From a checkpoint of a small transformer trained on Wikipedia: width 576.
Each number is 500 + 50 x the weight over the matrix's rms, rounded and kept within 0 to 999. Layers, rows and columns count from 0. Numbers have three digits each.

# down: layer 5 MLP down (transposed), 2304x576, rms 0.0325, rows 935-1003, columns 480-575
# up: layer 5 MLP up, 2304x576, rms 0.0347, rows 936-1004, columns 480-575
down935:491552499450567558436492488520521590424456467521530537514515476527405468492422426528443497455497456476511462494479524384475550533553513538488566478462541449504424478514440438550577440597484512509434472463509512451534527474491495537532589512515526502493555460443405505496427489436443519495
up936:457569598443544501524418520490442478521553567483319469432468538449575485520548421468545440545559487494440482445486471506465493544545500494526424530480548586437400623436537480458448464438550500517586476496420591508544541526552460521356501362516561592512533484535395491479491420508432530493
down936:549543503514472551478553575522533489500444480535539484610590593412541443405447479466497508462463476525474596564538480474529519506440510546447585525524509516519521459479486503421467458457506521474559560602419508428515522467527467576578433500556453511503501492450510533510600497512510553400
up937:545505692368456590489437497435423497429443527501518477565438441528558500484508448500488482583596578522435447507533542469433521555573403483501474513528521531526430419466517535493421460385624426522558542522424445510480492516369473554416510420550468522520410454489546450531541495386631437477
down937:425594449494498524406518507501515504499447610553527496453535480517502572509499441500552442440332508528523525566429440547508559455610509476517501510525505513512518556429560514466465430466647459549496534459411531536576513518479455473533514506563554502447358495498476566452545526498472437533
up938:474517405444514576381407460443508565530590460451484474544560487531494465495490501544523492499534474565528544470546424488526489588560458477511592562490409425486532418605542528426533558438491488563451457495473550427501496523492627487467524465511483404510526496473520585579480457411511483450
down938:438451584510492548475456450422484469476540494486550489470505496474481484500465537468422436543526522567423521524526439543483525598489446509492487494450546517424401481486420584488534460558512548520581569536577495474499544467487410560560598442540523514607537527498574498490542415459450506560
up939:435466592450516543570407452499388582530597530488503481535478467515522508498606444481508458554460541642432554513534502470587528482531510462408517524575484518457474550476556526569509468580600410445445543511464455446491472433401501463573570484426547454544496545469582576485502548458471457548
down939:584457500515569447403519545598499431505516476467502426571492500502469601533573528419411534522553534453586461430445595397453534518540509495433518489495466551525533410529470524568446430455464515560574506501519411480569548498491522484530512491595468479487513541476561444558527510432463519510
up940:605448491562544444535599515524544462461502516527514399436480391419522499530576584528489479523574447517496472512576523532478477482544460440516552463480524529584546472507480402521514534491612504565570472445483389459502443464456541528424461489563454413413468483616536552520476526454460449490
down940:464484431459501474607478469454456442575504467500496528627559444576410558345445477503430592553571478545454465488541537449420491469478515511461558605470486493469495478515494513416463583455568484454568397548492499458513455444460513540424452464511605498624427463406527533639456555510435510480
up941:477444511518475565545453530490574463539473440498464449478516528506529505502529455489459510450463444515488586460485512451484510541502502481514503511528483511441448528401498542537410514490423477531526470528534476484497514515482471463549417470494484487506491441496512471435525517474482512448
down941:503510424500479426516507600559532483521402522490546447458536489499475556502510576537523586555518533475501518485524545538518470481495530431400477521492493413538511487545477461509551457488533487504474539548578543452457463505510567490499558499498462431539494513486431474546539504495475469545
up942:458552508437497493555449508489560479527459538482507479559516512517465526553456528425539471430618487494474538490466533427520507472475491430476466517539591480576542405461529535513432408488456468486571522501496497484449498508517546472516452531526553406447578424482567464367489498448513580482
down942:462535450499513520567511548527497514543450475464643507483459462513536495391493560560493453564522455504547534475519424587546487480566521472441570470471536576565493544485435538455507479545432507462454465533410396477464413486547485529471485375461472460454495498541537516481394475369611458459
up943:518550527533576545584472442482493541497514551415471606585439476479473470511524503491433475485487511623587447474589542537564466447459521510546426477459545526443566494557486479542496479535539499479525447523461551498575498533481480538543485610365606377539549437473447548552375497564497453510
down943:429480501497594528520524489521442548508449469513444493557498499573565442398521476543501524479477490471422433585547511482518607643514482412518628522484476382513507418491474533422503449485457515447488511568539543565593516483554511524540442518552467456523472503526508555497483397520612434480
up944:573422477590509512539477374620478462529490510458444366477502491411433507459583585443435438588530540506576457455446475480476470531535598525484463577484453511462478480442448511529554463473474499569555476516521473485497512538526489490510550461488536503444596507545473556461527457526484515460
down944:551580545495529601527531493344448516556528507486483608364495484440537551506551463488511516505457492523465459397493497534453536545374467563514517492439457424468548469486607424512476493448403394578545545405462403606594453424572529492503412534505658457519451494495485524595489534453507539456
up945:431501507617523482559419469521463476541595448554560426424474474490608583507511469392477447541460482515547585489458527485517472379443493467497351487459448455428433566544543499527561524422434448555437494513414444483478596527476578477468575444520529540500453509558560477419562527573491481565
down945:589438517542509417472535444502436519478444508491508526477444499532451536556560492510511541429451473413491492501554452508505483411547476459476508556549462321473528355531462465415485542451475564509566592575432421468555408471536404449472488505524489365460527534481462485524430547487399556535
up946:494516380505558508548476522516517474493510514519402541596472484540519521548539417508578489506546632507387549448574461527585482445506509472525460535474508429514582481484467524488416485426437416460501457480472512527594431551461567556443508578645570496508520474456513579467469532459561515446
down946:549552584429513493514528608447456518427571527446520515520458554472527509500473590459405432538498436463573478508563490342466470481557583497507520507467570504444489485516536539433513467457539451532540536516493541533544432533485513501496410511569499483566528469506586564461462491499512463595
up947:553520512535519436463490422534546428542534549451476486490477493480563597539442502538559556559451427473498523549473455557427504537528488517564526494506464606472455441578499526557499558525392568455519501477352536538549536542501449523520580552527476469592482545489473533484497549539475445560
down947:555518514473465429493567422491494457427521447552550481578479446531514551547513567513501477508501572487528504487615476507510513576563477535516468439472378442613531510414556485490533437481452545516483521525513462515496496522544479583525538534429510487499544538567455587455548513552465443466
up948:460582480492508518395473522579521436462541512393493516470527520443471485540450501561569549475480546500480540447365550469469581478528384581515493413411457475526536424535558431571541435563435509454499455424512595486543471567515488534431436524488471459533517482524516542450448486452446539473
down948:499548426479571577464449469473534501512485455402542564526456462487529442450442531469499523496545460404419487560456374491505519450578436585449561498451537549514529440460500555494475514548587449415527469476591456474471371452472427438435580539534601490518469470505467590521460523432532536516
up949:502537580416513558454486518516510479417493457475374524484521494420483502502543433491514451474505544544528584529516560475457472501444395471509479447512454509440497482493564492524492419492471507501527477496497459427448569472426575523609533494520509460498582557499404519516473479523505501437
down949:475450563440524470612535486374503533459583555497532509498490577507497496581462578498552498594502415476421452540478457493509458454543450529466538439534513508551520448521567515582475498548504504495555498569526563531537537446546483537461547470480498513409509450498420541523515450511604512496
up950:479488500425469505448487483474477464523470537485585491524503460578567461494555439477445514508460449528499553456492532448430509520481505483466431474499459507439555465527581442489551465490493375449573533421502515458488494527444547447445452504438621446493484488467466519496521484434451415467
down950:473566476548531447461522504475467498510469549533587509459567523520472497419438515485481529463505544447532416511504457486486492473470478521429499522432534466582545532485554555481486510597513446418550507403531447550472431498481493412510460435480535490461572481503526503558522507512520414634
up951:511509568424467573519454486599616455636491437495506424493581486501520505523542519501595496509540467457519546509522552555590504519434521491478540479529497573451562451514498566484500507461573453421482398532500609487587511533487571606449469471477555538441442639562409498533452497424527532506
down951:641487514459476499543540527474507507417473516431390460477568518469581510440463495363457525573640532483647515494656490533587476535460436491477507563535432457524487437479486522505522459450445420478454533551454452486549477577515496481403552457436413553555500487447407435501536518442542562479
up952:463478608502587415541506423469536449527466456513409486500479527552555560563498499502524478477572638517538444478501432446497493524401403508550461492549432573543488551509608521506612363434589568457522452484527544481523469494496510561542499519462494440568515410497547499499495454417484474473
down952:425513560373487541404585464414480520376430535441432571482474538542506491522453517579510517481453488512479490482530554539401519483511393537502481536467543571483531483481465516496470593549586514577530503496521464462508519541511520481478494565418424496517570473497422408441505481444528493522
up953:505355573485544417473496515535556425535588470507499469508457534448504550518518479464493516462512534487513493476547554511581506529491560422542513510504563455550567527558465478490432506444535408498528435487495495535540478479484508589428541516495466460478435527534474433518483456501483512457
down953:503510457533474573523479541422596508489448444463474407493509507454449573521457487452498535505414482517584549520527458588515467481492511570427585474527536455517547464488467482500470491561540550510407627496484461517459447516547438472491635609497434462438407510422549463548459500548479495452
up954:450453550544529436445488440522521549427550432543500549475496454486462503470565474474490432494614511547465563490485469445538514529552474423467439455460520622512519508496482487540468377502501430443494447518530505438470507477593498533522555552563493523403586576529550517442527530501520439461
down954:479458490517510500462458455512573531512489461525481538384509536491501414510496521599427544512516520513453493455505537547436503425557491484574492521461504454535468474488490510515478588478363526489524493484536493495420486515441450514424511505571520517517545505547414507495549456517494479537
up955:460540543443499503463529461500517475570616569402419504473492448556526582572581501458504564483596515591452512478516454445484526501452473494500486562523561500458560503532464447515520521486495534584467556478475564433526528615574475460421449488468504517492468418511447519480488577548512479494
down955:428547517507455488449477454440384490488520502527503551597398405600518514565452486524407489455482532521531587528560440444493448443591483500560492545547390523438517469546441465417469427510489512576508540502565444578504391514442480427431555471485465525479458486440522468580498534524396529383
up956:549513524524473487455488440425502547566520414555476494510516508500521471481533525448445562507477580525499513455581596521550546468421557500454456428516449577541502519496511539466468418497461528451584545481554488457529501517546476487425470469571535469550475460543490492481506478487464469468
down956:521481499484492503573477579452484469443447479511551568430465485564554467495436465500552567508467507412538456548425488523449548451538461519459456449557586517530486455504504534542520498458437400448442473513547532526534496565446477418601438489482453534526412514428556542542509498489506476511
up957:527502528496409499426513430479619433485545510589482480476460444481525485527504492489467484537512515554441464510545441435461566436549516462615443502467535499573592543507596511527521455537506459424502577468550474487481458514530534472492468605515565500466520492475559567492527486508465538542
down957:441496443527497499442470510476554470553481463454472482566482484448421458500494510476516506545552487604494604376500528498566471508491462518489526444478550480418471522457539440537473476504459510481571594543515497535515493512532566531529479464490481455458494494627418501480482489485541519497
up958:446429583471448494507476478461509480483520535506488451509498471485489474538555472494423546546539512616538497436456381566484499531498543458509484575503467510523462538541499489599543513460521444579542455554537477421537568502501441499488476556462576490499481518539388507473480498479489515520
down958:465455444492499500506472466534458517479493471554516468464382480458550514467485540453547552481465500473547500476509473557436498486539509501545538473538460538529591571562510518432453493476545453500514481588523475501583415522483442460574440494508431434527539428491417535628509481432503510535
up959:432443479616435451482471502468493372444541531492572490499551462486608488481480556488497584398470540520527490612544445512507516382535594451591465439406491434541520424454467472481496454448410575542516477537476542478522555476447427480468516553630558519435401403554517503452476514533470485474
down959:521526478547479555572544479514457494521449431512489427494455576537474491475516507551505419567490522559484516488502496461462453526478480478536542557589515489466417526586555558538497555541523449428558622462464455578499448500635495513615449472549490485499503529483525473543552579468569454541
up960:474510556395499481552496518460496546497560436538430471521498512453465433546483557534544509532470561546483552554433437570528510459499512440570578436468481485499576451539525470441454506546535487430514508412474452463526483471525461543477527566455561559529571438480478578449461459475506546476
down960:565583488510457572535513513502468558517538533487566543552534562471492462545472466508427556517472515550496585476557484486522466462505469529524508513410498462455531513428518493446565379501501516435540498473499531516422494514472498491435498435514533471603502399437519512460492454540500513494
up961:509597610474508475440444503530614436524525440475563529584474485490425535575501507550441472454486452484488467510490403485414476425434489474546543468558500459419437531493503530499524364506448525475508497460523468549497421492414509481486492506576526474475483486498504543397490576527463484429
down961:603491523463402544500526492432523635531472556504407516474491506501481502446541473521538552470581474532486480480485511411569574493509465467474466469432458605476458545427483451592471457486524422555563506517474564504448516517568559470515504520496424448464350464529547501454450582482529519431
up962:487444526389425575465526515514574531549531485586497447534539484494573549556463523489487393574491511562512538556531516363473524459545496530454506563531443484440547552587443495638483407500595457462571423554405489484512408459528528424450435498541582493540493482552523432461576515358508416428
down962:535492537538543445481418474493540529519547503606521450467501392422422641452431494512425569405444502586473457508499493400483571513541511440483484541554520534501522453567426500482531507494446484485529578486451427533506443397541488449464542522467527503438479485489486496528463488470509414493
up963:498482559442459485488510464533462468512448506666510450621506476499504468344572507522425489517612526458549571572509458575475512597410472512505482521467404387494449475343566431447489488481526512532509493491581561516503462472442500489573472572430543427536522423546515568489561519460428459531
down963:499481596544540516552482430527550532470480645468426538506501492510480481483573496504409494538372498490518480513487440518499445534576469650499534554543583468510464448508447462487565489513462430497529422539586471435433445530505553539474575384489528535466505442486495443484584503509438478523
up964:469531533435530383434546532555586516562456450508504490504524476556514483420534510436520370528511538531432542514508527403484518501488395566500461533576574471618533450510416505486466520515474537486514462412558534405485463612432480476401413480415472536516493522513481452482493453487487497491
down964:557434462601425442465540615520479502626464527479619499412456489454416475509540550407466501393460401586579503494449539511537545549463477569492542554523481467515436475529465464577430562504507515495423512510442468530456474474511589513337483496497558545523396558464525470480513494493540501505
up965:530527556472394477525459477542567434577465455512438464425468478376580458516463544460545460444505462577503474537496525503455502540459591494543475445510495475481591494509522444514484573435505542533534516576393522493517595598571467601462670490483471490532558457535482550422421521475387456609
down965:440541452491537496550549456542582500555463625483602513510596574474431468614491529489541561511455497462607379465550449590515500529542457544463503440426463493530547546458490381435599475576566636423550434564523439505463459641524538504466512455455452520544614504528508429529474478471520586609
up966:490492576437526541492430518507491494575480427478562548532473474473491529518589479426540477474477412549489496462612563482523512467435511500528440463471465430521475511516480574493577448474484459565474426532480551425517561558440465537392535536498533358458582435470455465431513517475492476466
down966:494489486512533438473481523485502488472496634482588482494506487512542469482514567470538537525421519433553629517495571512463530549394484581543525429481529455506457533536447492448503584565462432465489534547492462478449480559567529536556496525470530529462505502523519519610510427543491517489
up967:528484592562466495497448384493556466592551465563546476464434428553517480482507469435527431403483403557555476472470410542520504545361523522480485440438536531427543582505590526482571465449421514533533458467483554458490481506487502558398496446434556414513550475457505495502462497497533380484
down967:521500563601555456476394457426499519451497412452532493478517392509513512393502512379520409519483400574521468533535477420551560498429482561523535486543440449500490518546549508481494393415532469470551506526556628455432412455464562531468612420501507452551609545500499548404525459514464462454
up968:476566530545475518472392444526509454531499405407512517590528445496487613504522470507432529496471515536526427538460477544486552514435484504453456523491419489481540540555481493475505493494483525462501373482545490601499565433457571450540541444469518492509543471556462520501454474511511502464
down968:560503437586519518450501600582465573469546512522490458480528657451431471507493525544487556512523502453465503520494473454535473586491450446522543555471423554487572448441458429516561422506391483496526485483550477495502471579443427595419494472503494490504520524513540526552497461496502541452
up969:461551443554484477461457476419487583523532492574552615581527453573483525451548505410496456446550531566484558458551394552441541540531437473569517540546422458458449408516555455510568548595472538427467597508456550541463610440451575498456578492535513519516447397500538591507509522470465575481
down969:466490502548527447513462494486481555456580487437490503554434462537494479541495405506557524420488624432444448455557491574470441498602543495523415339618515502489469567498467387518555568410477495423550492421513553443523498377478497430482558552544473501500549462454612498434416463412487407463
up970:477439459486455490536458449513554433525531484470432547471494489472564520555593597400563484453521413471553464525500464556524507531543550479491479516529512409451469509512490591473496513390485528506479510508399504503554543489443470499522527454601564423516481444520587538476475464501512564453
down970:465483539503423523489551519409494479480513559495479469577508528514441512498472553452572471551481567603497554454444566453515510518445455475512547549481560482610545572559508434509494531524461461498464482478520585513535519460484423532492568540432440602459529473439486479515527519504450448492
up971:550504491589430435596520415477438440478385451479446521491439501506519516476513418490425547545509481571538526520533460504513555520493526467494552576505433512477449481469523533462475536474468428555429533535519521595489432620480597536447455499455527524537414530522501557465527454577534513478
down971:556514516466507495521459535508465519501528541482387502586661598485485519514402491470480452467570447529582536527515470487488496489580480595454411561550456476569469591522547504487446527538449493494501561449550478444559399572425523466493399516454525490506416416478457550472456458495518549541
up972:506368518499547589558478524467503443548448414444423488525435554548536532632528390511508459472403498435535492406469418466494589510460485470502388492450526527481592489478527461477427459520501530513448533378424457556585534433530438613496529413452456399514530473407439474448532588438466503471
down972:514546375420536549553504498441548508485609491536479483438533582503450462484446477529503429522462535506494569506410516434441524481530524499392549500604449544431515456525499530465512602580484453577466535451463577493434549496472592457505444527574540566434457519425548463507493589563537524472
up973:494502509514381544450451533435587428417482520380558495485521484456421526432616537520562470413536490510449516393579486475538512615539555537614420519518573492460414465454565539464410573510535602480463473486416452457466419608367467495526516474519451500528478485532515493514502603506488456563
down973:472381486482408457638513461469476530482485527437469505437448469562502451481480599464485542521564479463540464504586557499503556574577467497543562520459442380382474457480543526527442557611590499504472484543540502500579602539527497474441577631502454580543439421552559460483499577458460447481
up974:570450511585503459506431505565412524547532502498462466480564547463447494456514516465496503459591474477535540527412424471524550472570419532469481502453569502491485503471546553539564448454533481483496456575532577486547569543573507610578519460494502417547528527482467488507476439474421451506
down974:437569478461567516511513586459532460480483467541568467488592585459564593522445487594414527428496513467507485528528578460561507454487491499503547510531531612390502481463438478444578532504416494555501560534414440555522528455537554482561512520428473589482457501526526475540479497478452508451
up975:517555450496578494545475354479487439483546504501485502444430494521519548380607416482452418574477564495488520542552525580553531478533484564445410431479532441391472370470524507513509458473447470441475564465482526466461547523546505538520481488520619467650491492555494449484546468550386515434
down975:493501497534522490486508451492486475529538525551444471503496727397490507523498461495495561414443503469527497530495543471454498457460490537517483469455564503472488460548521501455532483469557385564539567523576476471469533505463529514495516542447538603495470553429516451508500465481546405453
up976:480424541492443548506536449501562496642514496472458454451498515566490581554425454462515540498540489474507452549419517467477599487567640471574480478462482477453465515527519428521394554541499501517550458459534600518481552523498469571445440577369580587486493473532464431494432450528501524506
down976:555504488507500404444476546575488457484489596430477482445500378514530505471541533553459502587440486554486554453505517543498435533431424512417516567584485504515473533490566528442474446401472536410455524539497442577451491492457480452514440477568503454459451486444432571486530586551607422479
up977:517487600432451429542459479448417501461550414489503522518457489544505400555523515569426488481633550581521413470540451519534556490487566423489450482496529569525562432514475485572495540519512500469462497525546510469588477524549425537529569566505537352531637507504452511489454521554468414465
down977:573538521482418368475524581490487534468533576544433545447502524482459509554509497475472480587499398549382524474536424453458476480520411470560496447546419504392499499532548484467511474524568442455524463543499527473493521485523505521485433506493513408478505585497507466418460542515503489537
up978:575517496514504449380513488441401524490502477546487452540439440578548487423537448482480456489490544537525560594511495383410535493574439490481478408455509537519456476605548601524487417468560418450455534480512412444465505421529591525475527449528428430511531485538492491431607512559463452422
down978:476608512525442496516546446497443552456493521479566427487470462553491450476515492464557409417466435490423477581551515496431613466556546467504577483515467441495592550584503495539511536538527465397431455497529500482476553465560578482534366411554431617511428479489430546481450417432422382465
up979:472446584521554502467502461552478453534464504487446533621455475499459470458551537450533566481546438510510426408620525490477548529448485520514512488533429433520567465386548411504502548417490604462474421555492514500519453526442516485547498517452541419513495501490473547543475556524492473569
down979:504502410449435503486498479619527456542415507564492475486464493565496519474527525459433457512497567551493536581566468423548480487506523495562430450542499501538541535452545448432481573533488357490560510524483496496473457547442452434434472493481474639572495500436572501450452493489519438524
up980:518434544489410482504572430498403499471450511516473524622485445441584567543571519452472528608455436478463513574419445524526532496485415464590413499483576484530496566501492459470517421496508598509380488437453564527534543506495503523465492507614551466454530522539453534553387524465549544506
down980:561442430546518527527526467458466496510550505578492454487464545495466489511489601401545496471382537575532450521491561440417516501554482502442415451513485519501507529453569421451461498470521514449412562464487478509391575452475490527517445510479487520467433456548470491538520502496437494529
up981:511510450500577421564462502503486570511469539473442618546528436453498557509510570436449454442520485542471481465494493436520596479488447454544456537476486465529465466503518569534447496516542457487497487525458493452469499459541604496572462540501466457400594467529453505501504484458467475553
down981:540560538450636423481510454502497436426498458528562520512496435488515562508461554539543486507521547525575525568511512602499500411528467555539530527536437474499532423428515483549455566538479501502455473549474354396482520536446556516575551443471498501484528550394446486406476528445542484444
up982:432584522537495439558528421529578482495522485524504328497464450588518515487563500478545535599510537492524444498544511567541517505442563533433470528475448473439518626528570484488591501508606434482430495455526502470634387535499535553592508510540544389573482524427508442470468534419548544511
down982:467506455458457530452467500494447499490551462487461504489573522612555532529586395454502522499446424467485443531496556520512525587534521561526413481481431427507490537484489609478477448597455527530485559477502528517461531507432480500523489515558511528475458507558507439510560627472465515468
up983:463494412439476555565535504465506513434568471474598448557402471431496483503472456494451476429462505477402477502519531515354500497504530424488494517495555449521493495488495460572548514546393439526524526381374437520510568444598436471532586509514553490522553477433519554503516545472355504535
down983:502486469523444520538446485487353499492596443564552556475511583404441557557539472552628587534568530440487492516519522515454488553507511463576543453533572534620502535418496522486487551528468555466423509564493456535530444619436494464402581596430527442494562502436431518589460443433467388495
up984:541512505491487477416420608418503505592510456395533534622544455454515556456532462528602537540509510469536464503452514548463592518572488443564479576506507581568401527560470468467577383493529474546498451444492472541458568528458595563493593504377509541466561520547411514550500377497454535513
down984:436456502442506564504448506512520483487528407446504492453564582479553528430420563596637521571500555461500560491501478451577523602514521475567433571494475456517444523513510466480436565513486473555472550492558492570472463464529483473531561475471527491463548510511384480500570549472518560473
up985:499571477430544489456502430506540460475496535475534403520481544463517461536456453493491428493545507490459428429481533499543453407583415476490563440483507540601591540531483510511485518568528484455578426444459512522484540434425416460491388495507504410465576493682494565535483450450567598465
down985:419512483536546520537507530439551555547549552470529443486421498534529492656435542565510529465484365477572447488552558520561437440454458433484568499549483497452471507561557490495501502504513513422547484438589539447442559468512526510430526477521498442533503507512464499500512509591533490558
up986:525520489526508528545490467568554426552426523484453455432469521514427594489585473401529449531536474428500427461390460489505496480564467511591545500415481515506529512431527413501469518530468471599447429532564468546578532606523484547507460443565503434555471497574500482429504538509511385470
down986:476525504490501618439609533483567551522451554415508423558519440392528527411419391475446514571447565481494461460448440568543492491481585471457527471488461506493485486605547416550483495465470685505545481498521546405553519518523495509478568518555479554430406550499500563577571440503538516553
up987:513460460498513509491466534474458480509451568365512509643408426478432574430530507506443558532500535526593451522470526507625466571504529432570508503518388416479420497488513575566552479466504561538574523507456517411483548465515565549468495512447542532437470395507518575514352469469483496538
down987:452455531428441538537509434493467498449494443493528514528538499523468535470455473472502444525478465558518502567501458599475454460492425443453410596547523537597641524438419445488519568421494593508506495562559505606570562473549590515513482410468504560511512484471413496562518522443469467472
up988:479492536519557586488505566497523543432458465560429481525461491521490484537492533502463483544486470542564460524461481433489500591566409497503530543538597569439476404464519530426505517534554544571446462449502522502489478547532501607441502552580507538537458531528494551492476553614461386515
down988:536562506561507456425489511495617483465529553587497502608511439573459532471497583492462492574432550538507575492561518562563565429449518601613504489528440480532542477541533522536493445477426471506511530487422522520536590436481491475464511492449490409533535489482520494543506552410471484488
up989:535528427499523576491506457494529502498545523451377507580495450451374583533557542522535539427567565548550571508380448523484471539557484562537541539536511518426467454439453481427500501443495554439510430479459474445509498476458537515524494528553578466532510533470380524480414517442544492492
down989:490469528532402527582523473431524558504436536477455444480491393518409584489538542483445514426470545386638417453557545525397521460545470594589504454493513485414406430425473484523453559618488492525476505347512470466482506518418428465481446582559489389470513525475518315499502461504498510451
up990:435523401544512519518513465504495472416523514540566431543476486454491513497455502528470440461487494505452521475439516501449525440572568478552478424498497481559486643540495510575592492383546442437560495487482536581551503505415564545460449467469410572566490506532442597407519398439466466459
down990:442517573559555452507438536408449393576589555488532560571578532530521534494421501466462436523438544513522516418422487493511441527511446423503456475395535440451540439436486578472492519555438567573466448472523508406441536479522574464395468537449482457508492466484578502404505545557552435528
up991:513516551498529463449495438491531499524399469444543466491476461533529432432496520493495505494411530538527548442497514519520602447560481478481537471525545482526578509517499494522443465432507540607513521479453544470502573459641482511520499391444548441522463536464454431518424512495577511421
down991:518448418555516453606436423569444492543621520552461532524399456471474473482502485559487463526514466535572495504542421464436471515487453510586483565551539497500554537455548498451485476503530406496411405472541498538515501452343518489520521556565522536480576510514435501478550452578598496534
up992:370467567495566553472439445606480446527474548467408587455507491520533455608501510492511538493501482451413572499447552500462518517592497474498481547549497523438449434505449497526471473565532498461502544449436473527472503536465457488501567493534522466540452460547480468481513566477549461495
down992:551470472494418470515563576456515572495552467545567419515554489463504502408510502488544483525430503536574431544508435491550487507439525528490463469453569483586534499476566552463507541469462495498534495547580544460558491417477529522507514510507430486519490605389473545474451439584453546513
up993:512552539451428570402479537589448544528557451539461526584502474552520557509468497427598453378518493539516553444431476426505576463548475527534391518463557506485480423533432446511511420515427463486569507463528547495520553543463519573522531444434503592526486539515519466402555401426514492444
down993:451484507522496563481441449461553477500488429521455500479484494444519458361490472463445482447418519570543568494568413597469456539532451535524509495541417474514477534363526508442463561593446482601487494510462496543466520490480518524533494531498503498510553515457569475549506535610501445467
up994:568539463550556472523474545485539535474501465473501507492481447433507508533570407486561476455513528639545433543516558541457476523513552418558569394384532473549564526397581506551432514434512393532569550452508420550533511521556514460509484506489593541472570442496516468419481543528445530500
down994:516451569503454524502528519531501450576473572483517406539574591425491517407456459453456575432408478441505550437540516568563527487487500497506485485528451528513467480390455535488502409440512482473524486467522503518556471424466497522503564514521482476459463446430531551548463541479511475460
up995:512483533529521512505491507531533535559457477509501473550434506522514564512533501474501442516416435507591549491566503423498504392536509581505421481553479529512558453486594545559462564485578473490466513503435487574480562490543491558493432495451532580510449472564539558542515482487420457525
down995:518530487502448513605554574545457383421538547420510437509506476442527463567511532515484553465548511501519419515481541534521460540546504480540548497407530422507513505542461513484493463536465540481509460483551492481514494535500558492514496504485501437542456465491458476512547494476495426501
up996:524550510476501493565501521515630403538525525425425520582472412487486515496577555410477581418556467470465450452520498591468533461497521510491472467521423410522446512393447471422518434454529459613600480479464598479562500613449471525493523595506483528465487537550520473505581510490536450444
down996:579480560586542494587474483462624466493477468477555558478465426556531492505500604439478428465492500528584495466541527491511543619435500509393488581404469500502400575480465630485498425445429492503446465432464483586504526439446512553471566404584487521494442506522484496554532487475498479440
up997:540514538500518505420429429472471470527476481464476460492535505476570493492474455515403507521492540428441439453476541430583534504568477502480505519469565490531465420584548560523571556450481530548401469551492435415493482567419595517527549453578506488447597503533509522445518504516478390566
down997:591514440487464535518518505399526384539508527633529522491430591459549556494484559542501489614500488449434435501472529447525455534512453447563483444491502528511540542523561529448471499503478525511502573504473450536538477551521475546453496528476540560483524511549570496465493541555528411555
up998:507449496540480556475560451542506555578550480598549439467527507440478539446464441494528463509552503418463505544517445418569581483609544534491503423505447524538555461475450403440506517562494551532543476499474483448504525481483483563423499500479479476546473532507536472557493520463561535484
down998:488550505478476537472502538513446554524497488519438513385507400501521531487499502538514521461510489500497429653554427506380483491479460547491569459498509496443524443428460544481488440533409422477554435534540527527480449484460509512541491507552648486494411543528480432485490514494525474547
up999:435527566533573478484520505430478488511533468558574447502506500464465540479546461485586481582516564561468461456552553543557517447417473439413518430391449431442498490415588468606482406451509416545508556488426510426515449423461451495515600557505545488423532478569521507417444436509415437491
down999:562416530436516516571392504507432488408427496534583532433513458488406441490436470556464552448452494538471427442459545481492538513530496440409549396425381432540550532500491524513402455569428397534492505514517548526520420437618483549546582516406553458507500451532496571595473567488467445435
up1000:580495541455466493490496487502400419492504406565564561476460484523461544382484478491471529417472461498448489529601573461525518446574540495566443382493566469516476532470482479427578428450509567532559493486544472411538508446499565412494502487513566483461492506544505458537580564503491401466
down1000:472625476560517464450492452430522616635469521475512505440464521498448545525450498506439502450525418408502442639467509476476568546433481508527538521480412565513528535437533534496531520443530464462508456493551510555534495483545474451492435462561463560467453553477419477521532538548515501526
up1001:548383514511449474494517482448529472494589526473547520527496413518465527441496542408596522492523537597486456550558496578587532529472497475604574530391469486446497513508530500509440424489501490569504556464455410493516448486555559562576478526535663451460502490545477569507536432288503503451
down1001:478378480485523465465512511519545478565547477422491566523546558499514566487593529491493409613421580452458476521444566589531473483400559565458600574540541524548444511458463473517458473463494498530486600507524483482463576418496580507511579456485361480403460432510550419548515442538504486569
up1002:529475467512559545555500525517546496527575556490479552492521488455394524518498485577533389551500510493518389450591441545471500541406570505520427422453427485471444498465538543522492425409499370532533475410522534556577497536430566474531477514525531507566575501554534534472490471438508523412
down1002:423536462426528477520474509535425491530493457559487460509515523479568521482545502487538549544503576472497511421450460462529445489543450451471490528529541470535531498507500458517539571535550510491524527465495529503550478495574478487442537492479465456542517466510547496537498594572540517479
up1003:427528460532486597581486459417467500463493443452425536573447473567495542490581471592391541456499493559541562479399496471564551464472508479566441511549471611468465503549475500547522568530432492533548556434511551495478462465508500497466574513410577528496502523622522423472459598434512495505
down1003:437576506533486510574405486574459496507406520598527558586555539488423473383531505550506535430467395448523504538480467553479579595504561498448460523435503455500479504501518503425444513434492621428479420467482448567541390570379491488445514560511578464506511493508499410541448494447601492603
up1004:395528531590565516510525523480408433458439427566471540519515471469470472499566511529552494495473473593522443591466489525502478572450535418458416391477463398511534494478461424502390545395513466596523546475466556596581523473517515522561497521427463478512543441472460564544470479494464576560